From a checkpoint of a small transformer trained on Wikipedia: a variant of Muon for these matrices.
Each number is 128 + 32 x the weight over the matrix's rms, rounded and kept within 0 to 255. Layers, rows and columns count from 0. Numbers have three digits each.

# gate: layer 7 MLP gate, 768x320, rms 0.119, rows 343-397, columns 0-79
# up: layer 7 MLP up, 768x320, rms 0.129, rows 343-396, columns 0-79
# down: layer 7 MLP down (transposed), 768x320, rms 0.0785, rows 343-396, columns 0-79
gate343:109121202152116146092116121111135125169148098186134089133165146077093060096112095124179135115138113056075130157146141156137102142132193033120168098076072118075114118142107077136105148154169068104059125058137151151163149092204152124143145134
up343:105126170090105154115139170138133055134168153061116103123095100105200106114123104173140092103143141136082125073152093203098138154157153125120158084105204100112183103092140102160145202127159142100122179086129171135135099089115169144088089123
down343:106087174154102050112139184057181110143159136121151130139164156123143123086093122117123144102129065074140175156110115113175154119076170124086110144089148109133111101153108127169216020156176164068071137141110149106122065145124158126110118129
gate344:144087164139152113194141112207106131143145157110131122077126124085089131099148158156180157166104172101109111158081104126154104178175112101138110097126111092106069180118103113108163000070173150142111099054111107140146169129121123133127064129
up344:131145129106096124115190135143121103106096125199074104074090106137121083116133073159093107089098120155147094049100096177136108120091144166135115138147160123110076136097145156121192088156092200148158165131173187146154137145099083157142177123
down344:165150166177088143121124156200146146165164106114136147116102104116173158096070113133116170147187117108108119161139148153120181157156122174133110128151114118136105140202145114052120146034150136074142156102100162070125115109095125186112136142
gate345:149171118132104095127120131147150111083161169104174134162119149155140097087076143132089159080118122139112147141141120133110129099141131084122151119137133098100134128092135128084172127146123124059117177118128129118130106108118160157096120144
up345:165159100145144114156131090135132118125123162131144113135097115137111095078113178112074126123088147134174109141103129136105170127140125163077114175120138101121148118160131122147134105202112100105146160113127134163131095092097075108124105167
down345:105160105118121100140163132076120115130122157104180136141148156117123134124135113173096145117130103168085130097146140132108099159132163129130160093113122153144123108158208147112090101091142098123075155132148129149135114123121151152100138139
gate346:082128125143136124071121113165102094193178144090180147103170151122154122074118154155198116098136075113177166143228095093126161090131190098134139201126083142158147097131119149074118147131130176111175090151092079109207100171127121126025120105
up346:157095137134161121132127116134155139037102148138133146138092091109153135127074092142122077171123090108158110180068044131164087141125091123128138148093147138138132185123133167161150116159076091101080158130126136084124107134141155119176164113
down346:114145102128200090126128185133130120170100152121135156118097130079170119179112208123122121112069137173184104116068121151169151142129183072111133083187132148076105147148109168112105121143082168103155138073161148123215157157106188065156131082
gate347:146117123135086157159123125106145036090103179104106064112137111184121106136086110129120062113106155090103130121092104084169105109152163127131133042113141060118142105131126117135153152158088135107106103091108167122105112089103125174155138170
up347:097140119039100090079128176161162034123107109195069174080084083059125132115160086100130217082094069116079173163052202108171078131139156169127119044123121137169156152198152050138113121169117180177131122163128144116170112077167153133179174149
down347:121152166111123079118138167121091115096118125141159160095054116114139212132157117170120118134178122109183175101140159115069130130108113121133126043092138125172102152134165088109142150171109154187121125114140126114095095043084133113128105110
gate348:112160103147092097106070124167142088057041130132139118124115134134162131172141140126119109072142113105157139091139127117110122136189148167114064097097184128177176186156203095108186101135101148096092120161102136085132119174153166159109123126
up348:145162149166196090100136087095138149099100062147163083175090082126136114122138166117067162064134162184135148125083172116121152165148144164193157163124091133118096102077132137165083112100159151192057093133142118172117146081083095145170138131
down348:075105116093132079144145083162134188181145037110162114089117138111125117133125132162175215111075053106170146136156096144099078150113155178127133131119092092119160126160145152204065165158061150087142106126128097159126168158153161121111211117
gate349:109136137077146097159058104114085138133119142130117104146145119136131093130199148137081137077167127129149109116144113125138102149168149148209124137169176131130126144085152154136158124148170152095142118099139098086109128189073166161095096196
up349:091166088079143089117136156143069081105134100122109133126155149125163065124111197189089093100115184093119115177117131150129118182168154143154133175122138113081118096130107172151101150076108120110092118084181113144108143089118129131196071144
down349:118109170102098138172120179077099143095155143122121120143180109166126157108124146141123111123132121105079184147149097119161093138121071140092147096102143142076105134161170118098114159137151152089169112153086185137108172105112167161168146050
gate350:136149126149082142135119080117098035154081123164114122086136129174121189139097176114116127154192118100137084106109134148109150134122150104140072139096098066133172094109086137090155137108127140131084113120086140101083204151125114177078181105
up350:071151174145098159106105126156183152148152109141093107091122137106146081169137099173132088117172114128082123157088170100085109170147174157105124197130084122128125095173088144140135146120138109101136111138141102107114183119102161100082142122
down350:160123154161100021105112075136146073096156163141129101073093165112111111042086101133146128165177129058104139162131135140141135150096123175141117202063094125119097072173118138123154146124136163140200110081188103134179164092199169132064135152
gate351:113089134095156149147102100159087140165050122138158162093129160144104104100145165122143164138103109123148152130152080128133142140111142131107165146123113168126182155120157144138145123118100177163118117137137175095122096092120145150142118107
up351:084136116100143176149063167094133126193086169114089131124121118105189140072123121147139160141080152138132110090147108097114122112153124130121125101130102141103125122117104069135122147123141118196103101177104145132100173107086118168105144095
down351:131149129105109094135154143146156135096116150135086135140125114099144154174150106113123131149123156151088113109113152123103111166163124124119148147145140160148124093150141109082106159156110108098141138156126119122145165176131130135074111156
gate352:123119064124151098171118134106148183098148205131158158145085110120123116129156137158102150086128116146153137168134103113124086102119045110143110111117116152127136082141167120137098155116173159148160118128180139108114200089128116124158183145
up352:147182148133195170105167099187138147093176136146134152088108077150114144090102126073119070124166140075155151159122125102107135124117173107141132131127100131135137103151141139142081080156153159136126139129149142094158125118082113097135118130
down352:150141056112131137143162136128127127076081118161146131151077121129121104110080138125089089119118063136083163100083136144098093137167126157128156126081126104106139133118129113169118120120122104142147132095139109172117119122145133148128134128
gate353:135124125193142127190121090152156107146054145120071115120094101047123148091061106142097081194197194097119080139159124174152106129135097101142020077123150111102197054126097113127133152129120167129129156098102106178089146142131176089151150110
up353:128080166078108085100144161145094159184125156114058163122142081161101139168188058160160112120153172160074092100169154120091137062179180085122124142190069211176121099092145125152145237091136094149182094135074182139127139164192135167157113117
down353:146140169162125121106152155137165160124135111137136128143145086085126133059039140077158167138178167089114133131164150107067120090087067099147099063130104159053145119083088130081124152153106135122085151131076147165123099096111150112127109044
gate354:118057096141104087113101105136089102140186083154149186112047157124208106170086124048161122161144068115104100203133202156137096116101225122138128103087115108173139149116114200132082113097082101103155142157196106144143050120079131109113093194
up354:103158091170102193093102100117132183165120078133159004101056114074127075110112101179132131138109163182098069146181128046062181141081062101171129147148090161128152127137102140120127059104062107075170137076049139173147132123170144118101124073
down354:110192073117146150169088126140106106073088085116064096144087132170130100110140117165177154154112145153153154119123139210147093117086128114137156111133079069163176106112182117100124148135134123127111111150201091114119205141103141124153118101
gate355:135134153122122113103165183109105131146089132119085148139149160126092126081088144167115126104119131172137155105109121114138096146129100151160129137122117161126125130138130127117149139115163127119110126132138145137158168113093127159165146114
up355:058137111088095152137202180139146087168114169100102126116131135135110102089128087182139139143098118175134174149148119093155101148115117148143115111090134157091121119121119104125104124125166099120138146099148124156133136146123084139078143107
down355:098142099185132138118139143141144121126153137139114152099163142129163103134135120120121130106172141146086098106136100149107102127128159119149131122116120112139128132105151132122108128132108114110141147138118107131101135134141131135108107135
gate356:083145137144171144093119109116113164106141138098133102087129132121096117167168228128138117107141112150113120168155082131131123137113164158149107125112040124148072140071092204193156146141150157148101093124149132142099147168093132081166195115
up356:127121181128128115073151141034113148165107181095152185117049112113145185123150142095111143094099110118093105146140152154091171137139150095102124152126164154123155081134192156168154120133114186145099143141092154118146153065122151111129152163
down356:110133126108115145148145147172206175137135094175126124096130128174154065168137137105159131143118056177132165108127126109124178182110132128120112151136178122191123145090110177155072127147117103173140113103170136143114083182073125111172167130
gate357:139081159145149166149194131139150096159142176121132084104144094140089155140202123096145077107226138129127143133135160137137144161153100105172142158129179096155043193118141143111154177080104123141136076117163171139077156136077159183120109192
up357:108140170115140101121121162187106152107149135149158117152131113105076125072109166107170134079126153121119102088088126129181114197095064140101134038083086139100115066192215129121150125170161050130179156159151179179050161136191143101064133114
down357:137113124151140084188086128155139088099119141170126147117147122139144187078127142156137133114142136176064136130142115142109085115117056071128132065094121110129127100105164049129159103163109077140101133187077120175166120139151153160149175031
gate358:128118087137188132082145052060205093160120195142104124132162134169118141084059050132140126094157190094123069195140083188115126041155093149113114142141158099171122142084079083200130096160138175132132176144101103188148135129173123097179129118
up358:088161103091072147118122090124098092162155151110075206141075137118180147101104089056133051124110109106130128061132165093165123129180142121210128135117130175081127118103104135140179155122186123121136143101122186090129099091090092147094182175
down358:167093163189150126111172101158151113073193170111162124098138148149103109124137149176103128141107086176192151186136070137129142122137095084119121157156153140114103132159141106128103094171130113103128100103149181151122087131119107102174171073
gate359:106089106170078163113162130162133106164130149096101128125143105116147182125131121111131120099102133099133102138129175124068135162102155199094128174080138113164096151104157136159094133168138114136109030124125090084128097164136101196140103138
up359:114079120158116053179212136119094172127123180129168118122128118095176131120192052117176119048105167081126097065057133102123108080177075148104141076066087116163136108084138137101127146078115141153158138104132136075157143161132141245149057107
down359:122173111088105067100113107049108141079116190130146126129114111144106112149114094157137081199164079065103167133139128102116131104127139149078190082143150133123096173120074152092179166158077098147141090124135162094205092075159166119094049075
gate360:165147132135124145112152157174110116096142142107125128099155136088155158118089114148145119093116105142130076100169129136144152148144197117171071131133116119068133145145121134137134094138106104072100136131142138123120121142130117135103127098
up360:169126144160207094144131136125135130094146118120128123071101144112143115166136114163100091117129156083161140149117078118119119120107181078142095076159105170121160118152159134102158103161118114119132174043094121121139153133152119147118142129
down360:094067145106094160114166133141081097097176187123064092134169188119124160105086144130135125131156067134198102074159149115161135090154110135123112149140142135141095195141099151142176122135098111085148134204164150089145131098097160138158128112
gate361:105081176143133137134127097120085131136156154130121117144132168181101104125137147099093087085052141132151156114173097116105119118103120117116158137148058201145183141166129158134111170101103126124136122148109165164137066106145159117153143164
up361:138089122113110112139107114181104165131103158104173083144192148095138176116113126085099121159089101115115095140095142131113157106089124094127197147122106095131109132102135095095134119140088082108125111133097134037113129097071111127130068168
down361:138153100158151178145127131147150133126152187081147156113132133127134097106158124133123157113144134129098138123118131131121155101111151123126135179138095135125134134148126158115097119149149123109121150158141130145159130121156126128091128124
gate362:131111083076104115086082054154088113109111035109078071127093145112153133105103111133088146115136124142125096147171130104160103143194154092109142102099117111155141173087108108108169191143119098129134138144153165088088126128115177155164098124
up362:086095103158191133118174173101159149122112130124124041155130115153080095144110167134146096139156108105209139137105081087052175141110122139119167130137138067152161187168110106148149099172122179077167081148092102045130159202083108195091123120
down362:159174175167158136115117174144164125085071131137111154090118146084086159112134137068147109072072078133127071150058111137089157132082103097122175114116182160111089086114107062134122108130143144082100086109137129109089152123167153125092132080
gate363:149135096133109075133114154120152138160135147135116124136110134110119157179144166154111117160122183145090151115134122125106089129122137166142157149125147113149159088111170112168159093128144123124131109171128164119080170128124118115186116122
up363:118126163154104136152107123117154120118144149128188141119112163113166131176129115152073137148154125141139173168079070120121153108154120065150177162094133146119140092154119092124150106109170168078111120127128126140111102092105100117094091104
down363:141112127122159108110163090148125136093132105152084104132115151106117148136078133091145100127101138123178111107171144112127143149113135143116151085161148162130149140103156100091134124165173138101153127118127123115093148113128153107089153125
gate364:132090168059180119153102063124120098153168127115107111156132163099162108090141104100139097162131115110158128119082156117141114157139109108140119103126128071141130134110107194158122163143153182166117108115134146134145160138111119124146116151
up364:161186123134125160149188168143135152110170140100141151130105062142164117152106104145066148131124124152075185109119096110102131099116100146150110181156115167119105083116123128138154138125180108120093147190118115118107103150144116115112140101
down364:108100127123119106150087141098111073142122152116123127175130165146188114125121118154170084155121077106167128151103176149140125120114098140120134113146156108126090147121154115144135149162108173147153168135186155114149140105121097126117145122
gate365:134170134140131115113130127110093100154182133124159124159141165122121152133133169107135146161113122144149105150095112090166126180110078146096112116183154150123148112132082152159146159122119126093128095094128122133117187135131185150159132118
up365:128099131125161158182113139139134175102085130159149124134099063151100113095124120127096114107118147130152161129115149206093111095115184136141137125027124132144072130134170100118099099100158147188131133156108099116119153109116067117121137126
down365:162121101106116139126138072155160114123101156110151112105121127105143130142145104140120141139155124143100118118128146134149130116131154104153116139130085090141123123110143129140103138173089110186135140157101126131146073148126114090127082139
gate366:145096100105147063176126137140088084142143132101120105137123159209149114106143144147158108137174128197126104144090099170122176164096126120102113151122140085099117159101123140155098114118145067091127131129159152156145109149114114137122177101
up366:144141111081191137063112155153133122157132130088141131099142132129103111149123102124147114113135074135143148120091109147152119091176146106137112134121188139105114161111141148131093169114140123088184115121171106082143177168088097139136145133
down366:111116122170106213152150150139129133085140160177152193170132122146117092102118101133104161122142115109153140103112129133136120057123052142124147115117134122183144102116140091172176090117102118154071086145126083096138099083084162139149144112
gate367:091123115106137131118142141121134150169096124124129145073143144135100194129110200142150130128091106160142145168154089111073201109065146144101173144088200093115189098177097097152133130121098199134149101097124131122083142135134158126134130130
up367:113129168101133172081110111168191185140092147137080140055153073098178167126202076096140125121124191103158112061196092205169073145074095185158156147159117149117122140097124083129165109083082157153186161117078138120084078184206180129101176098
down367:151073150100137152135165078132109124078163171138110141115157142079112162130130152139141225091161116151144139070159147108133149132138136160153107152189136138089126200110147122092103139132103101134093140158167070170057159136092143128144170131
gate368:110126155139103132163130090128144103113109113133117089122145111178164193119131116101157141144137144143097088191128125137130154053147095156145090081225080107108137144145146067124126123112148196097126151094100081056116113172085105119145065122
up368:078139154126144179075180123095149149127118148086133119111146102108169111117129099146126135128161101160132104149106118150164071115094174126151157137146072165114120116124153097115136123153119148096187137183157099206139209110115114143115166127
down368:164119095149096141139122151142095098173122118117118153135085075065152131121150105174166122152132120101187167115119179140125065141121135125086162108047105097127131119127130185184145094092066107162094187146143089087118048089180092099144169141
gate369:183157132157080138175067090116111152154131094067088161179111117103129087113143155094177076083149123051069120162187139118175175121140177148151137114135139105121143085175118142123125205114113150174137134190125108085133125146105157111089142144
up369:213165143104122105135134108080155109138120141087109123147164197067106102116135100173150137149128097105143132125097120156098117123092078161084160134158112112153083072187119148180106173141104170146170149228086155136137179171140089092135196150
down369:108149110143118148118178085183148175108125190140195134008103103147148155143169106123100135116105130179108155139175082123153152105118142125152128156155095129195119099095097132130109114164109075121090108103132125141142108174096137128123116088
gate370:077151116131136080140116136149126141135163131143126098116156185109133105155145164136165120125173120183102141125164174092125201097132156139082116118110107120098144165121064079056063134134085117140093120114084138106144088145070143141151142127
up370:127085085181096176072152135191115127127094138092119144119140126197139116197125093138124123141080181096126148085152094131162113137060148109043095134108132124143129118113131118088163137123088185091174056139142193153116159084112130121104116088
down370:087089133140104173171127134064157168093174147146127105101119123172128148184082133081091255138160071068115131073162100137089092110118066114105118097098096136133143115107163143168127063123186083182148083109097154147094119146163122164185101153
gate371:114103139165069137091138081132178108063082119135141077136123097083144182163150189104145116128091094079070144104178118133184095155137130155100079112090159151145158068160064159219106136094110157088191066070086172111122218154103132148094113114
up371:123127134151142118111173120127147094108164119109163125136121079113123144118147117152153073147135142108072134109162093119154109122099125134143137102086129133139116092081074113218119177125107123211156122070120130081111203112126104120071150103
down371:128147124080144134171109146109124176176130130138107187115141162155135107092073112132084142112152123151176122151064171137058146144141155143119166135178112140105129175146128111059144085167136110123098183194172115161124020120153131134164163147
gate372:127127155095124075106101113098144127112153144090070113150037114189137119106159151093118152129118138098050117062158111090105171162080094166122144121157174155113150093111121124102142141113074159065135142056094164131134112100136104085149094091
up372:101131100150144091125086085132097185128131104105082099119141149114133183198101128166152186216190103140130098118142130154123077206105143138169105073192115141134177157163090102109146131131152136200116101130211076067119152094051106159148109084
down372:145129172116117128113152152119130144162098089119174125126154150134115134146088101210166115191104119174110158154196134157173132133126145076129134188175136091119127208191147120149133137114183159135210127099191148129198123125150154031177098154
gate373:127146133085148162123182149162102135096144087158148125101155103147078121093148099164172109134165157146091108127121107155127137174141150133141143071134139098117082088135116117152163120101141167110150123119091121221157111085113101128156102106
up373:120097144118137110118109107132135138133160131060098124110148150099166129115169184121146106161100091097100156136119135073148107084151115145090124134155194074128071126165136130088147116111140131092123088148167110158100176121108108101115144143
down373:110166116074144157179136111134145106104133103090110155119118092092127143128116143138160114120085179171026103118096128120146132103127130080125093157149108155150136118082161152111035108122060129088123195122178108115099157139086144120142109058
gate374:165134160154068108066113110151141095139136158173145123032113112120089057139173123157079137142151122104164153195145124087164114165129105094121131117099107123124144176128138172133127128114083129161149166138144159153112130128138060097193148089
up374:142125183126097114127150091147138126169057054150084116149080152125094166111133080168071157160141101196105075140131098138135067132086141118186088126060148106134137179129160097180125139115175132140081135087119197086116073138117070107167167135
down374:215126134129132180126136158134098150117088096162172134140204145133115098106110116114136177124090141145163177157108142093092142057143135151096150082133115134120134194151100184104169171110090105136158141150118141142094193086197115087202122138
gate375:138133144111145122106117182121128104176094074067140110138138127128094102088145091100128148083112150121103116124133093164114132109137155122129130126135118145108104140132090161123128101091128137207106119129104176106114077132147125134129131136
up375:096140121151145122112135162117131176146103100086144131091136177112168091130116096093123157099147162093085138147126132159131181093162136114142146174116137121131097117124116124141170089083143148132104161038138137144134132134158092171130116124
down375:125091188156106073093167194141086144125155119131111118125087123161122103114111154133094140150098121146184138109143168122164149156117100108129146152121157112170095149182104085088116128141157101164112132106124170109113125103112130133124130131
gate376:124125103082113136144130127183174113116151112128064152190157135135124121103129126083185122114187121115091068105222138130180120169112147174108128137072139150057139108142121114103152104111165143220140170137127213078153141109151078130134151171
up376:067125106190101162140110105186131070130197085132061123151074129145124129078106123138162196244110084128139129074188081161163150140129136112112144167152135128151113088142137123084129129129170122076178100106101081094140102105123118153108098152
down376:091151177113127103099113151201124160110111123121092153153160085082172106139108126121134234172087149115155124157074150126127175121147133107130143099156083143082139107110165173153178140131173167182203111115175099135136116115169116115191164140
gate377:091143091160164149115091168128123019131127207127106095085116138102098071127165068063092098121168092109077187077121106144155133145125145066167022128086100119100108154126168092109140134098140094116051144096135153100164112119103095160167177133
up377:122145177145185168150105113118164090134164202085166166124120090092149070188168120118045111149104157136046173108060132153129177105159134097184134180131147164131159088170096160119120099153047030109106147075173177140098082161164155109107163100
down377:074148141064104143119177154064130125123076144160158151112151094115142148162124129096137124158147075138122148150134160137140127156079132128150124112139191144143115126154136095149127120133075095146121111113201092109052120152193154145104068140
gate378:122075119132174095202168102083132135156145124107123178157113128183119082127138137139152112107093107160097102124117132190122124089150114178164145165102137140050136099104119083123122097089145176169067139143161115096161137142134118140109183160
up378:118120126130113183149157089155090120127084174136113051073105101130124127116126160172143123154103174139165127156101140126137101146125091134161068136139178152156124138140165207081170131120093115097171164129101124140105155156136166136137105129
down378:063116150124152154077144147169113117121165184098136165068146154124142131159146125123080191119111087159098136110126125140170117150037121067128124128107146133149107124133193142115094154150121145125149121152117117101110137139188185096105080091
gate379:096150125114118076145170121134127084162088152099159133133047114157106097161146085089124131180172152091194162161183090155158116135146147129133176133138127158071123103166133163105104128136177217127131167140090127160071155143140147101143125113
up379:151148126105200141155096146145149081123119111127103133143198169093148141170127140156093153108123155106182100124134129198139078134066196163152081121164134171174123142097178120082186119096163110168113123117111124099103097160113140157176151150
down379:124113124162103115132109117120100131145152163101099116126135115144153147160171172168142154134147182138091122107144086103123148148112113106135116109152126142119090099120109131147090095120146042161132153121146069093141186101100087150090116054
gate380:117165158148148151121136120174166139119174174100081160123117086144092202080160133110165143131178187102148195160098108132164131169155117142095189139094117164131155103168120150131133142140096129144043100123080126129136122140187131170074162182
up380:119119172094136093094125080212112164092125082143249145070062146142133134128077116131143158075104118187075170094100190110134123149173142146115087152150127055102087098132137173111135143147111103091116106175157164145138069131093179049084115161
down380:170158134130111156115140144117164120102189054132175126163137124076150104108114112107153147099120087116097155074201095141120122096176109122111125172116135160173088119119085081180180111120090086105139069150117090095120111161127097122118125165
gate381:138122172099068082131140082101161127113118124065152110123164118141102123161120140097133169089106183146148159162173124082156058117109123143142158129139105136106146156111125140120177159091149090116128147080166126167089151170111153054132123127
up381:123185118134210107131143172109132145095102153161101099088100173146155090119083124123135113131094106101138133135067107130097164128202138123130120163055124134196109123097100119119089099115141150185148072163077143078162109114126131134152154185
down381:137095108100104109158180102185129153095132099193149113125131160127115144128133135112100132106163146132153116133117101116150158126124150099123105107112106068188186094122150060146150127129157117060149172162160155123168105180170117155100151129
gate382:092124118146144118144122148091077118176128121179125162150156084138126152175153128126133128110074141142117102114110131130161108075109139110140102115136080124113153125113115066161121132157116157155097102155154164087067136126126127127111124132
up382:148093127123138129146146162123138170125159122148124161199114113119138125111165154128133104126114109144186111115187089158128110139124158134118179164161122118140181119166157113136093190125142144185132097142133164100141107140119165122130086098
down382:130162151135124144174099168100151140144142122122133167115142088119113113126145148120142144098147115106114123112138139106134112113112099133101125116137161169152138139104128171118127123134122106144130125146126104145151102100135107111098137113
gate383:151142163142120134116129119161143129148171151075136087165120123125133145126090141135115089133124150163080147144125106122122173151137112131086109164092153195131123093149138166156138162124113086132133172117132170115117144102141098160135094189
up383:152092136107144160103118155131121146159139139097094162129110156133124180104156117130119130123127074131102117141131075162071118118159166136133183114100129093152126110133123105123092151116135096107136120098174169132101104192138125164060112077
down383:136112143117125149143106114069092149082148134163122125158149121146121119098152118101134144161130138099121121096121116165115149132114077118130178092093147141115154110127157088145137117132135121154107146126131156122143185101111115116186155185
gate384:174111164090127162143111140121101174111135122104119118105143111131131117140154159125124189152133121108158133078140149134141137148131146128167114118136107174177148121091145098113150132126084198124160165168146068120144107177085102186098144152
up384:093127125168087160076161075181141089239115132149126167073114149079119084184090097146142098132128169060192124132166160160100124137116136084143153166150117154146176151147143125143107155075168205118171147115212173135141129108123090115106126146
down384:114098127118158151157093138204048125103093157188096117184136140148178100082162146123040144144157131125118102105128160088115102094133096169108176136174140133106118136144105129134149200124168110146124081070130116174065105095171121106101129155
gate385:106126129161161183085080101130110148119149115128117204162147097143038129103169162152057122154145103046119068170209081156112146100120115143079180144039077089165139094151136116092168130159145163165123144147145101121176091172142134128098121146
up385:139136103090169158096067159125113181091094082099141108105150159109096125116118145174133143139145060117123114140133107128126106090180116089142126112048163143134149151141146109131072141101099132118091116108111137145126100173119127122155135116
down385:128146165100092117105188113129119141156171148104111154088122126093076186088101154175103094101134100106130162099098135111133178144125099123096115154169135160171056137202072129155088142144157100115170127130114082149111056102069179144105176112
gate386:120104170173158173150130159176069149093137149081113111136132094064134120144156115141145098107151143129129124153133078097115126070158066091146083160166154135169083132082178109155149114154134133115160134102129142164088137146131163150122141125
up386:142126144112066094162091127135176132141113162186146125149151155130184171089108145126129105115198082109170139138142153098158128149170108071162119092164136138098129108118160139104151113105134152140122102170130115147206131161126104164157111134
down386:107216175139131125114046066213095091121124125145129124097167124130125129112188127140108084126102132144077148059119126170097150162148123127093170140116140207157114097156139096148113153145161086097160102127110127110126111167138178117121092140
gate387:128134118098158142168133129116122143151168107108086120098088100155187146118134119134162132133148147097132138135157169107106105146099090123128058132138150103060174177137163128151135158068150141167062085139129157136118156164148140077082133205
up387:139128099142167100173145143061159138121173126101072133142122094078132145107160142159118144203158118169142113083141092145084136083113115114171140146100138140092104171170197177132168105064048150148125045099178096182154105165178112154130144136
down387:163112072080128096158119101136173163179129124067138191177145108143125144148070184183101116102127117120120116114118067112193185117185124103142123135135095083160152165189169163169120032123178153126113133144106063134120122125109102127112179066
gate388:134090163130170150138114095171130142113139086115163125104123149094163108085137155113118099117137157204158132094167093147146105124128151149151125200111150145138152181137148146146119164110137164154090172119143126192124107254183083169107107119
up388:080135108121106114115169117126068139131150110166137097108128146078091094092149144134150137121098120185106185130149114131187155171151159080130123143138151168150118151074157096105100115155108195151175097128138075153106144115174108106164165114
down388:119081133129170109184135113139140102143088095147120083127121133124071130132170147100134120071125215165097200081112076127147109156121161093088150139205102154149175159113077039170162158099069107124125158149142165123099168168138036133134082174
gate389:118121113113169128087155156156106129129105173109014149136121107100164146104076122107153121164154155068117152112086138144157125104115070168104127195163140128152139080176103138152069130124179095064087159132112157083140078117127168147146109184
up389:142129043158095057167126151140116092119111139099152146128069111058161108183120163141148139113114133147164136062061149076117210163130150117138149106119070125123135123137107100114138163120123162141169123163168128138133115160151134199138064106
down389:147097144197159178105099155122122157102128098106103144144109109137151085180131181088203146141103142143136162090103077121118173160151154088022171081124092055096095116120105111137072130151182149143142160151156141150049183126097111101131119191
gate390:120136117144179140164129124124130160144131211147149131134116132170122122159181172126162144136118096176088091105123120089143160053173121150121098147116136118176115172121095112143144099127108141049101113203142108103156057071127164131166109175
up390:119104151184082136146117145181116177083122163090103139125107181120125172120102129124128161104109113147147157111140068198091138131135155104218141114180125077098105119108108162147101125115176085145042128067111178145093180116106135125099155167
down390:070145087064118095114132131122133080086103164103145133158125095157160122138229146072148142158120161094134095119113135098118113141113079076119130108133081197132095106142146031078155186137098155121131156157134080148151090158112119123148066141
gate391:110188150113124149178165170148140139079109161087142158112101101116149116127124109088087070125148123143141118177103128137119112137095130186165144173139149104129145110140132164094094114122067145157121176113121172104110158113064147181161120151
up391:096202140123132121129120143100115102144145153136190121131081169142125088106120111103115180153103118134135149106123126166129170144117072163157113160137129115147132103112139127095149079108121152136156187144158155140135124174174110148144158149
down391:129146137130161086116122106117133096152130163141116131095085130129134150138136104136101130124164101105119097185148119094119059131126150090129147100131160127156122077102143118120136186147135145123137143167094134138113116120136154105048088106
gate392:127150103147171097057113116167055132141157093150111168143141107092123118115183111180164127091159151130131164129139159083087096132182164075116153169148127165160070135127086145139137081145178098135078154176136136088176137120113147165186114152
up392:131187127084109140143147203125162099139114116148155129146098121065086134094194094133182113147186142080072165181189078163095095168113198153118229152184136155105102089161121119112124093114138136106078095148121109106092093131127117162139139098
down392:140171080107114168123079126111096111162171113137106157130135133117127149159085081146179207110140064115143215136096158168140138083145177097082200154116139104138162140143118119109083100098127107077161148127100135069052163153036163160181146143
gate393:138116130144171116114170093107115158170112154108038133111133119140069169096168105106121135154140168124076128169181139108122111116157153114138116164125096109126106105122073049121145137099113105145140122106077125121107175210055095179150155141
up393:182135140121109175105154117184114078115116099154174076130091113105103128102116140128143109171080164116113120122106163175152196126139072126161108147155172141168213084103158096128157128108086089108127111086137098088130064059169112120154068130
down393:110093102145116166172180102069152112125155135086175117118175114172131137111132147161085055162085177105111073119193153187129065048148153124156110134127155128156170088092082103112116111082105080163133105039066142116102158130120050147180136121
gate394:118156104064120134137161113107142174166133146087103096118102227112144155118159131147141150144147098158130123132136150111138152184112091056031096125136133137167148071128147102156155138143155109073149164045043144104064105145139190108123153112
up394:185112121150169127133168113154131079108124111124111184116160083092104136134078128126084049137165194182112149144175154161085041110140178110171140174192074149133127202126123134125096154189087192085132104088103079091147130142113147169106092162
down394:135127098183102195078180166120090056058144170140111125096138123127153063066015162135100124157150143094202080110094128155162178095127161085149077187140112142102118200123153143169116124134099124147153085084143097137211162184166188175143143152
gate395:147132138099123184168167154136153113127148110128082140098117107177109152146115149155151078149092075153182073108191113084135147147112048122141105149127155162093095122157141076102082060129131114066044056160075136173149164145105127198127126171
up395:110058204124157196175160156092193140081122141161164172133154094125129163139101104087163163132133112117086052179146102125171191151180160165110131124099146133092140113153175137037108143160100076080005140104148120158157121129087139098145103114
down395:212159091022205148176118152116121081111129056130127092107096128128104130109120104084157140121113154110099159136059116119247143112076114120112076085111109126137112135129119127077133206141177104125074095169100116125167036075183131164104088137
gate396:098155120144168123128064143149177125089138113164119118094068165158145145116130180090140099146137125095134159116161112137100086096167139097106148073167135131127164127071138093083143148149105169167196160134115107154171128124148149131144177140
up396:133084165147106116108123149096136182180110171112135098089127080114113139114089145151091118146122127100097117159107156103129162089117089135128116157163140105187135132136171094180156101121173145149122162072115136155151115122099062060076091102
down396:103146099104107147122123090149142145129152094101124117127108098132116164109123115146159121112095125150148176143165121141165148144183140139125127160136071060134106140110100157107144150156095113130163163131153119175136122109150157106159111123
gate397:122147114095100140137086130128118116112118081119146139154119130137110110143116117112119155110126163131153118147085117109105121133116114113144154164137088144140135114106141118123103168120158189144144116088111112102140116070118173136171093174